python train.py --n_layer=14 --d_model=384 --n_head=12 --n_kv_head=12 --head_dim=32 --d_mlp=768 --vocab_size=8192 --activation="swiglu" --norm="rmsnorm" --norm_place="pre" --norm_eps=1e-05 --positions="rope" --rope_base=10000.0 --rope_fraction=0.75 --qk_norm=false --attn_scale=0.177 --bias="none" --tie_embeddings=false --parallel_block=false --init="trunc" --init_std_qkv=0.0207 --init_std_o=0.0 --init_std_up=0.0207 --init_std_down=0.0 --optimizer="muon_variant" --lr=0.0159 --lr_mult_o=2.0 --beta1=0.9 --lr_head=0.0127 --grad_clip=2.0 --warmup_steps=200 --schedule="wsd" --decay_fraction=1.0 --decay_shape="linear" --final_lr_fraction=0.02 --batch_tokens=131072 --seq_len=1024 --doc_mask=true --train_tokens=455400000 --steps=3475 --dataset="wikipedia_en"
Each number is 128 + 24 x the weight over its row's rms, rounded and kept within 0 to 255. Layers, rows and columns count from 0. The size above them is the row's rms in percent of the matrix's.

# layer 9 MLP down (transposed), 768x384, rms 0.0674, rows 84-95, columns 192-383
size [104  95 100 103  91 103  92 107  82  99 107 101]
[[141 128 111 131 113 179  97  47 138 126 147 131 143 127 123 148 113 119 159 112 125 100 160 114 149 104 122 105 130 147 161 108  93 124 100 124 137 158 133 126 140  88 135 132 142 110 194 145 165  80 158 148 118 110 113  99 130 159  97 140 120  96 154 147 132 147 153 121 160  56 112 130 176 120 136 163 111  95 121 148 110  93  93 119 131 149 107 144 160 103 112  85 109 152  83 126 120 121 133  80 154 120 176 146 137 143 126 131 125 123 120 101  66 140 122 125 125 145 160 146 139  98 114 149 173 148 154 123 110  97 160 126 125 136 123 115 116 126 111 134 120 108 143 142 113 114 120 136 149  94 117 113 146 108 121 161 109 143 133 101 113 142 119 129  98 151 107 104  89 106 100 109 126 155 115  80 104 128 159 148 125 150  92 107  97 122 121 144 127  88 129 128]
 [148 141 121 109 152 141 129 133 134  89 136 103 109 107 135 149 155 120 100 129 138 117  94 172 126 124 140 144 173 111 151  99 126 163 119 102 144 141 144  95 104 161 120 136  94 169 165 200 141 165 181 184 141 171 179 176 107 115 110 130 148 160 136 154 123 144 124  96 161 137 100 143 100 113 135 167 109 159  85 112 176 135 168  62  74 120 126 123 151 149 148 141 128 135  81 107 170 147  98  88 145 131 180 137 105 143 114 110 139 102 101 170 150  96 124  88 121 153 122 110 112  87 106 145 120 108 150 111 110 133 121 150 168 110 152 122 128 149 119 122 116  84 134 141 143 108 115 142 180 128 146 147 124 120 163  96 131 109 105 111  95 103 126 162  98 160 151 143 123 160 123 105 136 122 129 117  98 150 128  75 112 135 146  90 116 146 151 131 110 118 154 112]
 [109 144 112 134 128 125 146 132 132 125  68 106 114 133 116 113 144 166 134  90 113 102 169  90 126 116 132 110 113 131 124 141 134 143 113 102 134 163 121  84 146  84 139 163 139 159 101 147 126 155 165 172 134 158 104 120 137 125  74 111 176 139 125 156  98 157  98 157 125 113 112 132 142 128 158 111 167 131  97 153  93 115 104 102 136 158 144 132 169 127 132 116 131 191 148  91 174 178 117 159 119 156 137 128 162 100 124 120 148 120 120  92  88 141 153 143 123 121 149 122 116  96  97  87 118 164 124 119 124 146  94 117 138 148 105  96  99 118 131 164 137 102 138 154 154 108 137  88 103 109 133 114 110 146 122 159 170 120 150 127 145 182 122  99 117 150 108 104 151 104 126 123 131 129  98 116 133 137 100 151  80 146 115 168 145 114 124 151 132  89 136 169]
 [172 146 116  90 106 112 168 131 115 145  94 145  92 133 108 184 120 126 144 183 151 148 118 195 156 102 149 143 130 132 129 112 110 153 144 117 136  92 139 119 143 160 126 113 131 126 150 133 156 142 138 144 123 171 177 163 130 141 124 124 109 109 102 140 143 170 131 137 142 164 102  80 159 133 113 110 131 131 122 159 177 124 121 109 124 151 143 152 109 111 134 119 158  72 121 110 100 129 135 117 111 118 105 133 176 107 138 133 134 103 114 139 165 104 114 114 138 139 132 181  94 135 134 149  93 131 107 117  77 128 159 155 169 154 123 139 109 168  35 113 117 147 133 165  99 164 128 162 104  97 145 135 141  82 132 105 132  84 114 140  95 136 145 110 145 116 163 156 124  89 135 133 133 149 123 132 157 153 158 105 128 156 170 114 139 163 141 105  83 157 130 156]
 [152 142 135 127 133  98 100 109 145 121  75 103  96 132 111 129  69 168 120 119 153 124  97 168 103 135 108 155 101  89 134 129 119 113 124 115 125  84 106 122  79 108 129 149 129 141 167 114 132 118 137 146 157  96 124 160 146 154 148 108 131  78  89 139 108 193  91 159 150 146 149 122 135  78 166 107 102 147 139  93 125 142 158 141 141 148  98 113 120 160  85 141  98 142 142 155  99 124 125 124  87 127 106 136 114  91  94 152 132 102 132 149 111 145 128 144 138 109 145 119 106 128 165 105 122 149 124 173 151 111 148 142 110 139 124 154 125 113 144 128 124 157  68 143 177 151  81 139 113  94 116 131 147 124 127 125 145 120 118 143 108 164 113 105 130 141 127 137 169 102 133 129 134 162 149 123  82 114 124 106 111 111 123 123 121 136 138 154 177 175 135 152]
 [114 104 132  92 102 107 105  95 122 124 139 118 123 120 149 103 137 150 120 156 171 117 168 157 167 142 131 148 117 117 172 141 102 163 121 114 133  97 134 114 137 157 140 143 164 146 119 134 106 139 136 117 122 116 107 145 200 116 161 120 116 148 132 118 152 121 117  71 124 130 119 129 113 136 140 136 132 168 123 148 103  91 115 131 143 131  82 117 152 118 140 110 199  86 148 139 129 113 160 124 141 109 153 121 142 146 134 118 132 164 132 173  87 130 171 139 136 115  91  97 109 135 136 135  90 105 127 106 177 148 168 143 103 106 102 140  98 120 103 116 113 177 146 150 127  91 126 105 128 119  70 135 148 125 137 147 166 128 129 148  98 151 142 112 146 126 107 103 137 104 146  73 124  98 145 110  80  69 141 134 110 131  94 151 161 151  87 156 125 117 104 127]
 [110 125 137  81 154 117 121  86  46 145 156 113 121 103 150 116 133 152 141 107 106 164 120 193 118  89 107 129 152 144 128 142 147 145 130 148 109  57 141 158 146 190 145 100 121 110  95 106 129 156 139 103 154 108 159 173 164 112 158 171 147 140 114 104  97 100 115 138 101 101 136 146 125 116 156 139 118 137 129 151 116 126 130 149 101 169 120 108 114 114 122 138  82 170 124 116 104  80 160 134 102  52  82 108 137 133 117 123 118 104 144 118 119  96 144  68 129 132 167 115 127 121 145  93 128 123 136  99 154 133 117  92 104 173 143 140 124 132 150 135 137 146 134 138  91 142 160 128  99  93 129 104 166 137 120 118 121 134 125 136 117 116 135 109 115 111 156 103 130 104 122  84  76 130 123 151 115 120 153 101 146 116 159 129 143 169 187 102 158 100 133 142]
 [102  77 120 136  83  83 129 143 124 158 135 104 125 155 134 126  97 130 129 118 144 114 135 122 183 176 130 138 121 156  99 131 151 118 150 132 106  95 113 116 143 138 134 112 132 149 157 119  98 121 153 119 102 109 138 146 122  94 134 100  97 120  96 140 118 130  89 144 119 163 135 151  90 113 122 159 139 158 119 140 121 116 106  87 131 128 115  95  99 114 108 138 131 138 142 132 150 151  95 134 153 109  98 138 121 105 165 151 136 117 148 121 120 110 111 185 130 126 106 116 104 126 126 144 157 138  60 108 133 172 124 154  83 168 180 148  94 152 136 113  94 164 174  83 133 116 134 127 171 138 102 101 135 113 123  91 117 159  80 114 146  87 117 102 127 123 123 114 132 113 130 125 112 129 221 148 194 110 183 158 143 126  93 129 124 123 118  85 138 102 100  92]
 [133 133 153 133 122 124  97 121 136 125 107 161  88  85 149 148 146  96 112  76 130 110 127 142 127 169 137 151 122 101 140 118 164 135 137  86  85 138 131 117 131 205 158 155 124 134 119 151 132 147 133 143 111 126 102  63 128 133 131 125  68 107  80 184 132 133 109 129 144 103 144 111 139 134 120 111 105 100 131  80 110 144 114 150 124  65 129 128 147 174 126 133 171 127 123 110 159  98 137 108 148 135  97 124 156 128 132 115 129 142 121 104 100 136 118 154 117 158 130 121 151 119 118 129 129 127 105 168 149 113  91 138 130 127 104 135  93 145 134 121  86 165 110 123 108 148 127 134 142 142 130 133 136 132 123 163 111 108 160 165 100 115 167 116 110 133 139 131 119 120 109 122 144 124 255 133 124 114 150 129 159 132  87 143 154 125 105 114 135 111 144 108]
 [109 137 144 129 129 127 144 135 148 130 124 155 140 117 103 122 138 147 115 116 111 151 128 106 120 108 105 118 157 117 129 171  92 143 117 128 136  98 108 121 128  85 149 125 139  76 115 153 142 170 110 151 126 125 128 159  96 153 170 139 140 138 128 143  90 107 173 175 125 128 100 121 114 115  86 126 111 118 141 125 119 140 103 120 135 118 115 160 156 122 115 131  97 155 150 114 120  87 104 106 137 111 136  98  79 124 167 129 184 125 125  98  65 162 119 122 160 158 123 128 125 129 158 104 132 134 135 160 132 137  86 132 125 143 117 136 135 140 151 126  64 138 141 100 185 195 114 136 100 143 107 109  99 165 123 128  72 109 162 101 144 158 118 124  94 114 154 140 128  66 117 132 142 124  71 218 119 105 139 192  91 152 137 136 138 111 104 149 145 133  97 135]
 [ 80 104 123 148 144 142 148 116 153 108  88 110 139 130 131 154 118 102 138 104 119 177 131 129  81 144  96 131 120 142 100  94 140 164 123 142  97  86 161 119 127 103  99 127 151 124 132 175 158 120 146 144 147 130 123 118 161 106 132 153 155  98 140 125 118 160 154 166 127 133 184 131 122  83 154 146 134 124 148 155 126 115 100 176 112 145  64 109 120 129 161 118 126 167  90 106 102 144 129 140  93 116  81 102 120 120 122 142 131 117 135 108 158 121 197  99 113  88  93 132 125 143 151 129 139 146 153 131 155 150 147 134 114 165  93 138 159 129 119 140 174 139 154 123  90 122 155 135 101 115 106 129 134 129  94 142 127 152  97 145 102 132 102 113 152 131  91 132 159 134 193 113 133 125 153 116 157 120 117 142  67 149 151 112 162 166 174 123 121 114 114 153]
 [148 132 160  91 147 108  98 117 144  98 118 117 105 162 144 133 136 122 120 121 102 100  97 141 135 128 132 178 164 105 168 113 145 119  97 158 138 144 113 119 154 138 145 120 111 171 145 115 117 108  70 119 114 116  95 137  89 147 153 150 173 139 123  86 154 143 124 125 136 121 144 119 138  93 114 139 127  77  94 111 130 158 132 153 125 122  79 129  77 120 153 147 135 166 137 139 172 148 134  96 116 144 107 148 108 125 159 156  81 104 105 136 136 109 134 185  94 118 161 113 110 158 130 103 124  99 149 121  93 104  99 132 164 113 159 155  80 144  95 110  99  87 140 130 143 115 124 155 101 108 140  97 125 113 140 152 143 144 131 123 112 139  95 133 106 123 148 163  93 141 110 127 144 109 139 101 158 121 104 143 136 117 128 135 142 164 136 128 134 144 163 119]]
# layer 9 MLP gate, 768x384, rms 0.1, rows 85-96, columns 192-383
size [ 91 103  95  87 101  98 113  92 105 102  93  95]
[[115 185 109 154 109 102  77 133 123 127 108 140 120 101 118 127  85 130 111 142 141 128 119 127 114  83 128 112  94 148 150 121 126 108 131 129 106 120  65 152 119 103  91 107 108 110 156 104 169 148 118 122 101 135 128 121 127 167 119 124 122 135 124 119 137 106 130 133 111 140 142 143 160  90 126  94 151 139 102 141 148 131  97 126 169 140 114 122 116  86 105 127  79 106 160 148 145 125 109 129  80 138 146 119 131 129 158 161 114 117 152 113 121 187 122 109 141 100 198 116 108 172 161 122 159 112 137 104 144  81 137 184 105 148 111 110  97 101 144 124 158 192 131 128 152 150 164 143 106 167  99 118 150  74 142 122 151 113 115 160 139 135 130 105 114  72 138 152  86  99 124 148 150 111 126 138 143 125 132 161 115 129 149 168 143 115 113 139 120 149 124 115]
 [125 156 176 146 175 125 141 100 131 144 139 119 152 109  87 128 177 128 123 163 125 147 170 148 159  96 149 154 157 148 108 131 161 139 167 157 142 121 146 145 141 169 126 159  75 124 140 151 132 117 125 176 108 128 117 152 137 126  88 151 132 138 119 151 161 146 147 154 144 179 176 170 168 102 100 158 175  93 142 145 114 112 151 127 138 138 133 169 140  96 135  87 139 119 107 187  86 185  96 134 136 136 129 131 137 144 112 130 161 184 140 121 118 169 175 121 130 129 122 143 151 106 161 124 134 112 169 139 160 176  73 129 126 133  89 167  85 116 106 149 155 139 188 118  86 155 156 137 129 109 130 132 128 148  98 115 173 178 140 114 159 129  99 121 176 131 136 114  98 108 121 123 110 120  96 124 115 110 106 160 100 101 156 137 149 178 107 134 146 148 149 135]
 [126 146 108 125 163  98  69 149 109 118 109  92 116  97 128  94  83 134 109 143 115 102 126 150 164 145 126 151 132 133 145 115 188  95 163 172 148 119 112 117 185 129 112 128 111  90 135 123 136 170 108 126 154 133 144 142 139 153  87 109 110 136  74 131 107 132 136 165 124 141 124 125  85 108 156 139 109 102  95 205 131 143 131 127 150 151 113 153 112 112 145 137  68 130 172 138 132 111 125 138 106  87 113 136 147 119 156 125 141  96 128 148 105 161  75 105 122  90 149 102 137 152 107 136 109 157 131 123 161 117 137 135 127 130 147 143 113 148 152 117 149 184 110 144 144 115 113 137 122 118  80 143 168 131 157 143 157 162 121 134 140  91 146  81 133  50 151 141  89 118 139  99 158 128 112 119 135 173 138 133 141 134 131 124 116 126 102 179 100 141 137 128]
 [121 116 171 152  95 130 134 118 104 138 135 170 142  95 142 108 137 134 144 119 110 170 137 117 133  75 130 132 115 151 164 132 114  80 137 131 110 138 113 154 117 180 112  89  86 137 138  90 119 119 123 127 103 133 104 147 126 107 103 131 137 150 124 125 137 116 122 109 167 102 141 138 159 127  92 112 116 113 137 173 135 132 138 133 133 166 124 137 134 112 166 104 117 120 135 121 137 108  88  90 133 166 153 147 108 136 118 122 100 152 158 129 147 175 135 145 109 129 110 154 124 153 127 131 163 123 157 124 136 104 104 104 124 142  99  97 136 147 165 113 118 148 171 135 109 105 121  97 127 131 110 115 144 101 131  72 134 161  76 132 126 107  93 108 144  83 145 125 130 106 107  93 135  94 146 143  97 129 146 124 114 110 156 148 128 163 119 127  85 112 135 132]
 [155 104 118 175  83 164  93 109 112  81  66 136 145 167 122 154 138 152 140 112 130 125 178 160  54 153  96 139 107 144 109 149 167 170 154 155 124 153 138 138 104 100 138 151 103 151  96 125 149 128 112 106 148  99 159 156 144 139 160  96  90 184 157 124 121 148 137 125  92  99 119 121 102 141 159 138 137 125 155 105 133 132 137 152 111 126 105 136 138 127 120 159 151 142 119 135 158 159  94 129 103 128 118 119 127 126  86 144 111 159 136 101 139  95 108 140 142 141 128  99  93 101 141 112 136 106 111 102 104 124 134 128 153 136 116  93 151 147 118 139 115  83 166 143 105 151 135 108 108 106 144  80 181 126 126 122 135 102 112 118 105 136 139  96 134 116 118 112 110 163 132 105 130 146 111 140 111 110 110 106 170 104  84  84 110 147 138 122 137 127 115 130]
 [138 174 142 102 136 103 118 142  88 144  98 110 129  97 100 124 105 110 175 190 126 127 143 164 111 108 121 129 133 132 130 189  77 125 118 167 149 100 116 154  91 143 109 162 182  90  95  67 140 145 112 119 141 133 156  99 119 150 119 128 127 145  96 135 124 126 146 119 125 133 127 102 148 122  88 163  93 112 182 111 133 147 142 155 121  98 127 134 173 151 132 110 120 121 145 155 120 139  93 105  82  96 130 113  82 143 138 171 127 109 147 149  92 114 106 108 140 146 109 110 132 152 138 106 108 117 174 121 156 113 148 112 104 129 118 158 115 138 145  89 108 155 152 159 113  96 146  98 108 173 133 110 135 115 141 138 151  83 183 134 157 135 127 130 121 104 116 143 110 116 137 151 158 102 161 160 130  98 111  99 160 164 127 131 174 115 166 110 147 190 152  98]
 [178 135 133 123 149 116  99 162  97 151 134 122 118 114  72  96  93 111 147 127 147 126 123 111  99 119 106 137 120 107 109 164 129 134 148 129 159 109 113  88 127 130 168 114 124 158 128 116 115 122 130 114 158 121 115 115 119  99 106 167  97  84 136 134 132 147 105 141 154 117 154 160  86 130 136 145 129 119 138 128 112 144  91 143 140 134 143 131 129 131 150 124 122 122 124 161  71 141  79 128 106  86 123 112 113 149 101 109 156 106 106 122 102 136 132 144 105 151 107 104 107 130 157 184  74 112 160  99 171  96 121 136 149 113 143 125 119 162 155 123  80 120 142 139 141 123 162 127 122 178 155 123 173 158 130  93 106  78 126 119 110  86 119 109 116 139  88 129 153 147 118  96 131 105  76 131  95 140 153 184 134  94 137 148 115 166 140 109  71 101 116 176]
 [ 95 125 128 111 127 108 127 123 103 104 143  56 134 138  90 135 155 137 103 109 111 116 121  73 157  75 129  99 126 154 128 132 162 110 158 151  71 147 108 147 141 107  99 133 150  96 120 105 103  94 134 125 129 139  92 120  94 178 133 128  87 149 120 158 113 108 133 126 176 165 141 117 175  51 136  97 110 124 163 118 140 151 130  74 140 126 109 113  70 126 131 116 112 124 145 125 100  85 139 113 138 124  72 159 131 121 135 116 117 106 155 145  93 173  90 165 114 145 110 109 134 169 126  94 147 147 145 157 183 111 108 101 140 145 104 123  91 126 129 142 161 165 141 136 106 120 142 107 126 180 135 111 151  99 101 175 127 115 129 145 140  88 135 100 191 137 127 148 129 104 142 101 106 155 119  83 135  96 133 159 113 148 156 165  97 102  87 171 129 106  96 123]
 [105 147 141 141 131 134 126  77 106 117 132 124 127 121 126 151 110 135  98 119  88 135  94 138 107 110 130 178 106 108 157 138 149 155 146 156 135 114 155 112 128  55 121 143 129 110 171 151 134 175 132 114 127 121  88 127  84  67 153 106 101 102 166 121 105 140 129 135 104 130 144 115 177 125 135 132 133 111  95 136 123 110  99 152 129 155 110 122 149 131 167 137 106 150 146 101 121 120 126 161 162  79 139 142 152 158 174 147 176 148 152 153 110 126  99 161 123 135 125 121 110 133 129  85 144 154 139 116 137 161 149 140 174 104 104 151 136 126 150 134  86 140  94 136 160 110 120 114 119 140 144 178  96 146  96 141 135 134 129 129 110 146 111 120 149 134 110 136 101 101 108  89 130 150 109  86 113 120 134 153 104 161 101 132 150 124 116 141 125 114 133 112]
 [132 138 105 130 142 132 148 121 187 164 109 121 144 117 111 144 152 139  73 151 140  99  72 138 101 149 143 151 125 126 168  71 142 144 146 152 142 119 139 129 108 181 129 123 104 133 154 127 148  98 138 111 118 124 124 170 198 143 116  99 139 104 119 129 161 140 166 121 110 148 123 130 129 177  74 118 125 122 162 116 170 140 113 135 127 119 140 178 136 131 165 101 100 133 117 135 157  95 102 130 113 133  84 120 129  96 141 120 137 149 112 140 100 107 123  93 112 160  90  95 122 155 131 130 173 138 121 115 153 138  91 127 174 136 103 172 107 122 151 106 126 133 113 150 132 130 123 136 124 137  84 138 137 155 148 150 143 168 108 113 178 130 124 110 137  95 138 130 118 173 109 146 113 121 120 112 128 145 156 116 110 113  81  91 139 159 106 139 160 113 122 129]
 [135  97 122 105 143 117 114 128 129 156 139 143 132 121 109 122 116 174 129 155 110 144 147 144  97 131 120 143 137 119 103 139 164 189 111 171 128 144 152 123 124 144  96 113 115 135 154 145 105  74 145 142 139 130 153 195 102 116 160 126 128 153 129 101 110 132 116 165 158 142 183 161  90 120 135 100 131 136 103 145 155 148 114 121 123 135 130 128 121 141 148 102 147 156 152 124 168 117 140 102  93 182 117  99 113 115 104 103 135 116 164 131 153 122 166 181 131 150 155 165 130  92 138  80 115 127 138  93 133 133 156 172 135 123 112 142 108 117 144 151 139 100 156 136 147 119 110  86 144  98 129 121 148 120 115 131 109  51 164 123 121 136 119 126 119 167 181 144  66  55 116 164 133 137 129  83 122 109 157  79 140 162 139 135 126 104 136 191 163 117 105 105]
 [105  99 146  90 160 171 106 126 140 120 117 131 106  96 154  77 124 171 169  84  78 110 154 137 173  86 107 172 166 126 102 133 178 135 126 132 137 125 130 124 142 156 124 170 123 117 115 107 125  71 150  97 118 166 121 176 105 121 118 108 128 127 120 162 112  96 106 104 159 148 182 140 140 113 113 130 113 159 111 115 119 146 147  93 146 142  77 111  77 127 135 102  83 100  98 131 151 105 115  91 108 115 118 118 102 158 130 136 144 127 160 136  98 119 116 148 125 120 129 132 111 126 117 118  94 118 106 156 170 172  66 127 162 138 113  83  89  94 108  64 121 155 129 174 110 123  88 163 155 138 126 128 133 169 166 132 141 124 180 129 139 101 110 151  99 128 138 159 106 120 118 136 128 117 119 129 135 111 136 105 133 128 138  96 148 135 141 121 135 149 109 122]]
# layer 9 MLP up, 768x384, rms 0.104, rows 85-96, columns 192-383
size [ 91  97 101  82 105  89 113  91 102 103  93  95]
[[118 124  96 140 134 130 146  99 131  82 115 116  91 126 130 142  89 139 143 109 156 142  51 118  94 110 122 102 121 123 114 159 140 148 124 129 148 138  97 127 132 121 134 126 149  78 164 143 137 127 125 130 118  94 148 128  88 106 132 126  81  96 129  85 155 124 139 131 106  61 121 122 192 132 139 110 107 147 123  99 142 136 143 119 143 172 145 133  94 119 136 103 104 127 139 158 144 160 148 120 140 132 154 145 167 139 116 148 139  97 147 108 129 132 141 122 154 120 134 103 112 132 134 124 120 103 140 117 133 150 150 117 118 136  90 156 113 124 155 179 128 136 141 121 157 156 105 133 123 113 122 157 135 146 130 140 132 112 152 130 144 139 125 131 159  69 116 143 112 109 122 144 125 169 134 132 169 145 125 145 134 172 108 169 111 114  74 155 140 154 118 119]
 [156 157 155 103 117 149 132 130 151 110  93 124 156 148 108 173 120  86 112 124 148 143 166 138 108 132 134 100  92  89 142 113 131 122  64  50  82 164  86 126 127 113 116 128 122 156 140 155 132 109 145 143 101 135 117 146 104  89 117 120 117 109 138 109 151 145 160 155 144 110 113 150 116 163 113 113  92 121 102 165 110 115 163 133 177 168 117  91 118 112  99 111 110 123 171 128 124 157 103 159 149 101 117 139 134 161 137  90 144 142 109  86 121 126 137  88 134 126 154 133  94 117 136  72 126 140 158 122 146  94 142  81  89 153 157 167 124 108 128  93 132  69 130 154 162  90 156  95  55 133 157 119 142 168 141 121 138 185 150 140  93 123 120  82 140 132 155 150 154  88 157 128 136 117  69  95 146  98 183 155 105 136  78 112 138 101 146 147 141 111 115 151]
 [121 102 108 118 128 118 113 131 137 144 150  90  97 155 125 145 121 122 152 139 161  90 114 168  89 133 115 101 146 127 113 159 136 144  95  93 151 156 160 123 103 136 136 116 160 139 123 159 108 133 116 107 135  97 155 134 100 115 115 127 142  68 121 140 101 115 170 155 144  93 185  64 131 142 129 123 123  90 138 145 135 102 149 121 109 103 125 123 162 180 140 102 142 123 108 124 145 140 159 150 111 137 128 152 121 131 154 160 101 137 131 131 143  77 148 128 172 101 124 151  96  93 143 117 138  96 158 168 135 171 128  63 118 145 134 134 155 125 136 138 124 106 168 102 113 167 117  75 137 110 140 149 119 150 153  90 105 109 123 124  95 196 150 109 113 137 117 120 135 115 117 102 123 119 119 154  94 132 160 118 104 175  93 130 109 156 150 107 127 118 177 167]
 [161  85 146 126  97 141 119 113 125 126 111 160 115 121 118 112 139 103 127 150 128 144 131 115 132 147 135  88 125 134 124  99 116 172 104 114 120 113 132 159 115  89 124 135 129 118 126 151  90 158 115 136 100 111 148 126  97 174 114 155 136 122  83 114 115 155 126  98 179  94 136 141 109 166 134 127 123 181 131 125 148 138 111 114 145 154 141 142  61 105 137 133 101 104  90 104  79 183 159 131 138 135 110 119 146 159 144 124 158 148 150 129 173 138 105 122 138 159 162 145 166 119 125 152 137 120 167 115 111 103 128 112 107 132 129 138 141 106 139 142 132 143 193 168  92 164 119 120 124 147 120 113 119 134 155 117 119 114  90 144 108 119 168 129 115 138  99 126 180 136 117 125 134 143 127 126 122 143 111 168 109 117 138 167 131 137 133 130 100 107 102  73]
 [151 128 133  98  94  73 107 125 157 140 145 142 132 101 148  88  78 159 112 142 128 151 117 122 128 187 124 100  97 155 136 109 160 153 127 101 131 104 103 121 165 132 120 108 132 104 119 140 154 148 143 144 147 161  89 137 198 129 105 160 150  95  96 167  63 122 122 122 175 126 154 106 159 135 155 105 105 103  94 111  80 116 142 103 147 135 176 134 174 126 147 142 100  89 106 122 131 126 126 126 103 122 142 104 133 166 128 119 118 118 177 188 117 135 115  93 129 107 121  79 120 108 134 171 106 130 163 118 155 136 142 169  83 187 116 129 115 106 122 146 107 151 147 146 131 119 135 142 113 123 115  99  88 129 149 153 145 134 107 126 107 114  93 191 169 109 142  83 120 157  88 100 144 135 129 159 135  99 164 144 101 134  90 111 141 135 105 153 111 137 167  72]
 [134 142 134 171 138 147 183 119 142 115 115 148 141 113 131 171 104 161 143 121 144 124 151 139 178 102 114 145 155 100 133 111 120 139 138 156 155 112 155 113 155 149 133 155  79 126 135  86 128 146 129 145 102 161 123 155 121 147  56 103  90 132 100 121 149 183 126 117  64 126 105 104 141 152  86 134 126 106 140 119 115  74 144  94 123 148 117 126 126  61 135 133 117 147 124 140 115 122 154 130 107 107 147 160 104 140 129 154 142 110 148 123 104 153 136 112 136 108  79  99 152  66 110  91 146 137  98 106 134 119  99 134 163 122 147 121 120 172 147 125 151 110 145 127 145 107 143 149 148 125 101 142 133 135  60 119 163  98 140 137 117 125 143 130 131 141 137 163 109 120 145 145 125  97 121 101 169 155 121 121 137  55  98  86  87 122 152 117 123 139 155  90]
 [158 107 134 109 123 147 118 127 115 139 159 106 106 144 113 132 112 124  98 129 104 110 164 133 142 113 106 152 158 118 137 130 117 124 132 171 151 127 117 116 146  95 115 139 100 105 138  94 133 131 156 183 133 161  65 131 100  99 123  96 162  93 160 109 107 163 130 143 125 122 115 102 153 153 140 133 103 113 123 117 183 127 106 105 198 121 124  83 116 148 156 137 108 150 127 120 139 130 126 129 177 142 104 110  99 124 117 139 170 112 140  97 144 110  89 124 107 123 128 147 107 125 113 146 127 117 142 114 167 134 145 119 136 121 110 124 139 150 110 136 127 199 136 138 116 121 114 107 171 165  86  90  97  71 119 127 107 129 145 133 100 102  83 105 111 158 106 107  78 160 117 101 113 144 149  94 198 120 102  70 169  90 162 136 100 160  99  95 175 158 148 139]
 [ 84 117 129  97 141 132 159 143 117  95 124 121 115 107 106 108 100 143  99 114 111 108 140 149 149 118 124 129 133 201 120 135 135 105 137 108 123 106 140 172 162 131 122 128 174 150 128 154 127 165 131 126 130  82 136 167 119 125 177 131 127 163  73 134 122 103 130 108 165 114 168 140 140 127 145 108 132 121 165 188 153 135  75 127  96 195 149 126 103 129 150 167  57 143 134 138 149 147 102 114 115 133 138 156 115  94 110 143 171  91 125 140 107 145 104 104 102 135 147 102 170 156 149 108  69 122 103 129 115  88 140 148 130 136  89 176  82 155 132 104 129 156 122 123 133 146 153 109 112 135 135 130 166 148 117 146 101  96 145 118 150 114 175 149 163  90 159 133 133 151 105 118 145 185 149 169  96 105 129 174 140 164 143 120 134  93 114 147 126  96 131  95]
 [137 143 112 148 104 129 133 130 109 178 112 157 105 111 182 116 177 140 141 122  95 124  96 132 104 165 140 103 148 112 116 156 107 145 152  95 117 124 128 186 124 126  94 171 137 104 152 132 120 143 113 139  95 149 120 115 130 122  81 154  97  84 113 138 133 133 153 127 112 120 110 100 143 120 111  97 145 141 160 134 156 133  93 137  89 138 161 103 142 118  87 114 148 126 134 133 143 165 115 129 107 136 174 179 115 146 136 114 148 121 162  97 106 145 131 145 186 125 129 149 111  94 106 117 103 148 133 103 120 146  99  95 120 135  91 131 128 156 132 116 141 141 163 125 148 142 118 144 183 136  99 150  99 125 100 136 156 133 120 109 113 139 141 143 117 146 117 142 137 122 135  88 113 137  92 168  99  84 178 100 103 136 141 110 111 193 133 105 111 125 150  99]
 [114 121 124 118 141 114 112 136 125 155 119 105  90 139 130 116 161 110 107 129 133 122 156 130 148 113 134 150  54 131 132 116 114 121 123  89 108  99 132 143 111 159  91 136 125 121 108 142 161  82 118 139 134 136 136 109 146 122 184 149 111 120 182 123 119 158 143 144 106 129 117 113 113 136 143 130 120 148 168 162 161 131  85 143 153 101 146 133 122 142 109 134 123 142 138 120 128 137 132 160  99 137 189 132 171 133 131 104 122 104 156 116 145 127  86 134 141 130 168 153  60 165  85 158 101 153 152 136 161 147 124 117 146  96 143 183 136 137 104 171 112 120 145 137 121 140 157  90 105 148 118 124 134 141 136 155 126 134 110 104 135 133 104 152 125 103 116 155 114 140 144 187 113 145 107 115 146 134 124 116 117 141 103  82 152 152 123  88 117 112 101 156]
 [108 110 132 141 104 133 137 122 115 120 110 143 122  94 126 115  84 128 125 139 122 134 137 115 113 165 140 109  45 149 113 114 105 144 119 135 100 162 133 154 146 153 136 116 107 115 105 125  99 121  98 146  92 141 120 109 144 121 127 104 170 190 122 143 106 114 111 127 108 109  95 143  99 133 147  98 115 157 139 139 119 134 126 121 157 116 116 151 148 125  43 152 101 152 109 125 115 135 113 103 141 126 153 180 144 102 125 170 113 119 129 136 100 125 156 111 131 118 157 113 103 189 115 146 153 105 116  88 155  80  71 108 138 154 114 124 113 150  92 121 105 105 118 155 124 131 103  73  93 118 130 131 170 163 110 155 144 124  95 119 153 157 147 108 134 136 119 114 106 154 132 122 146 163 149 105 132 106 137 128 168 152 110  89  91  82 110 170 163 127  85  86]
 [143 132 114 105 109  96 125  99 136 123 136 129 136 188 133 101 150  68 111 117 140 119 123  93 120 120 170 124 100 127 171 160 131 108 142 112 138  80 127 118 133 134 114 123 130 173  85 103 152  74  88 112 146 112  85 139  99 105 139 124 167 115 131 141 162 102 113 161 125 127  76  96 153 146 150 113 120  84 135 118  83  95 152 132 143 133 104  83 171  91 131 155 132 186 111 162 104  96 145 122 140 130 120 105 112 100 102 118 128 119 107 144 105 137 121 104 150 100 127 125 154 139 159 153 116  93 145 107 132 129 111  84 131 154 118 139 100 153 112 126 119 126 178 134 153 119  76 156 139  93 127 130 131 151 129 126 122 132 103 149 168 116  90 130 157 157 143 111 180 151 136 114 141 124 134 111 133 138 132 173 170 111 149 135  79 173 153 130 159 137 157  97]]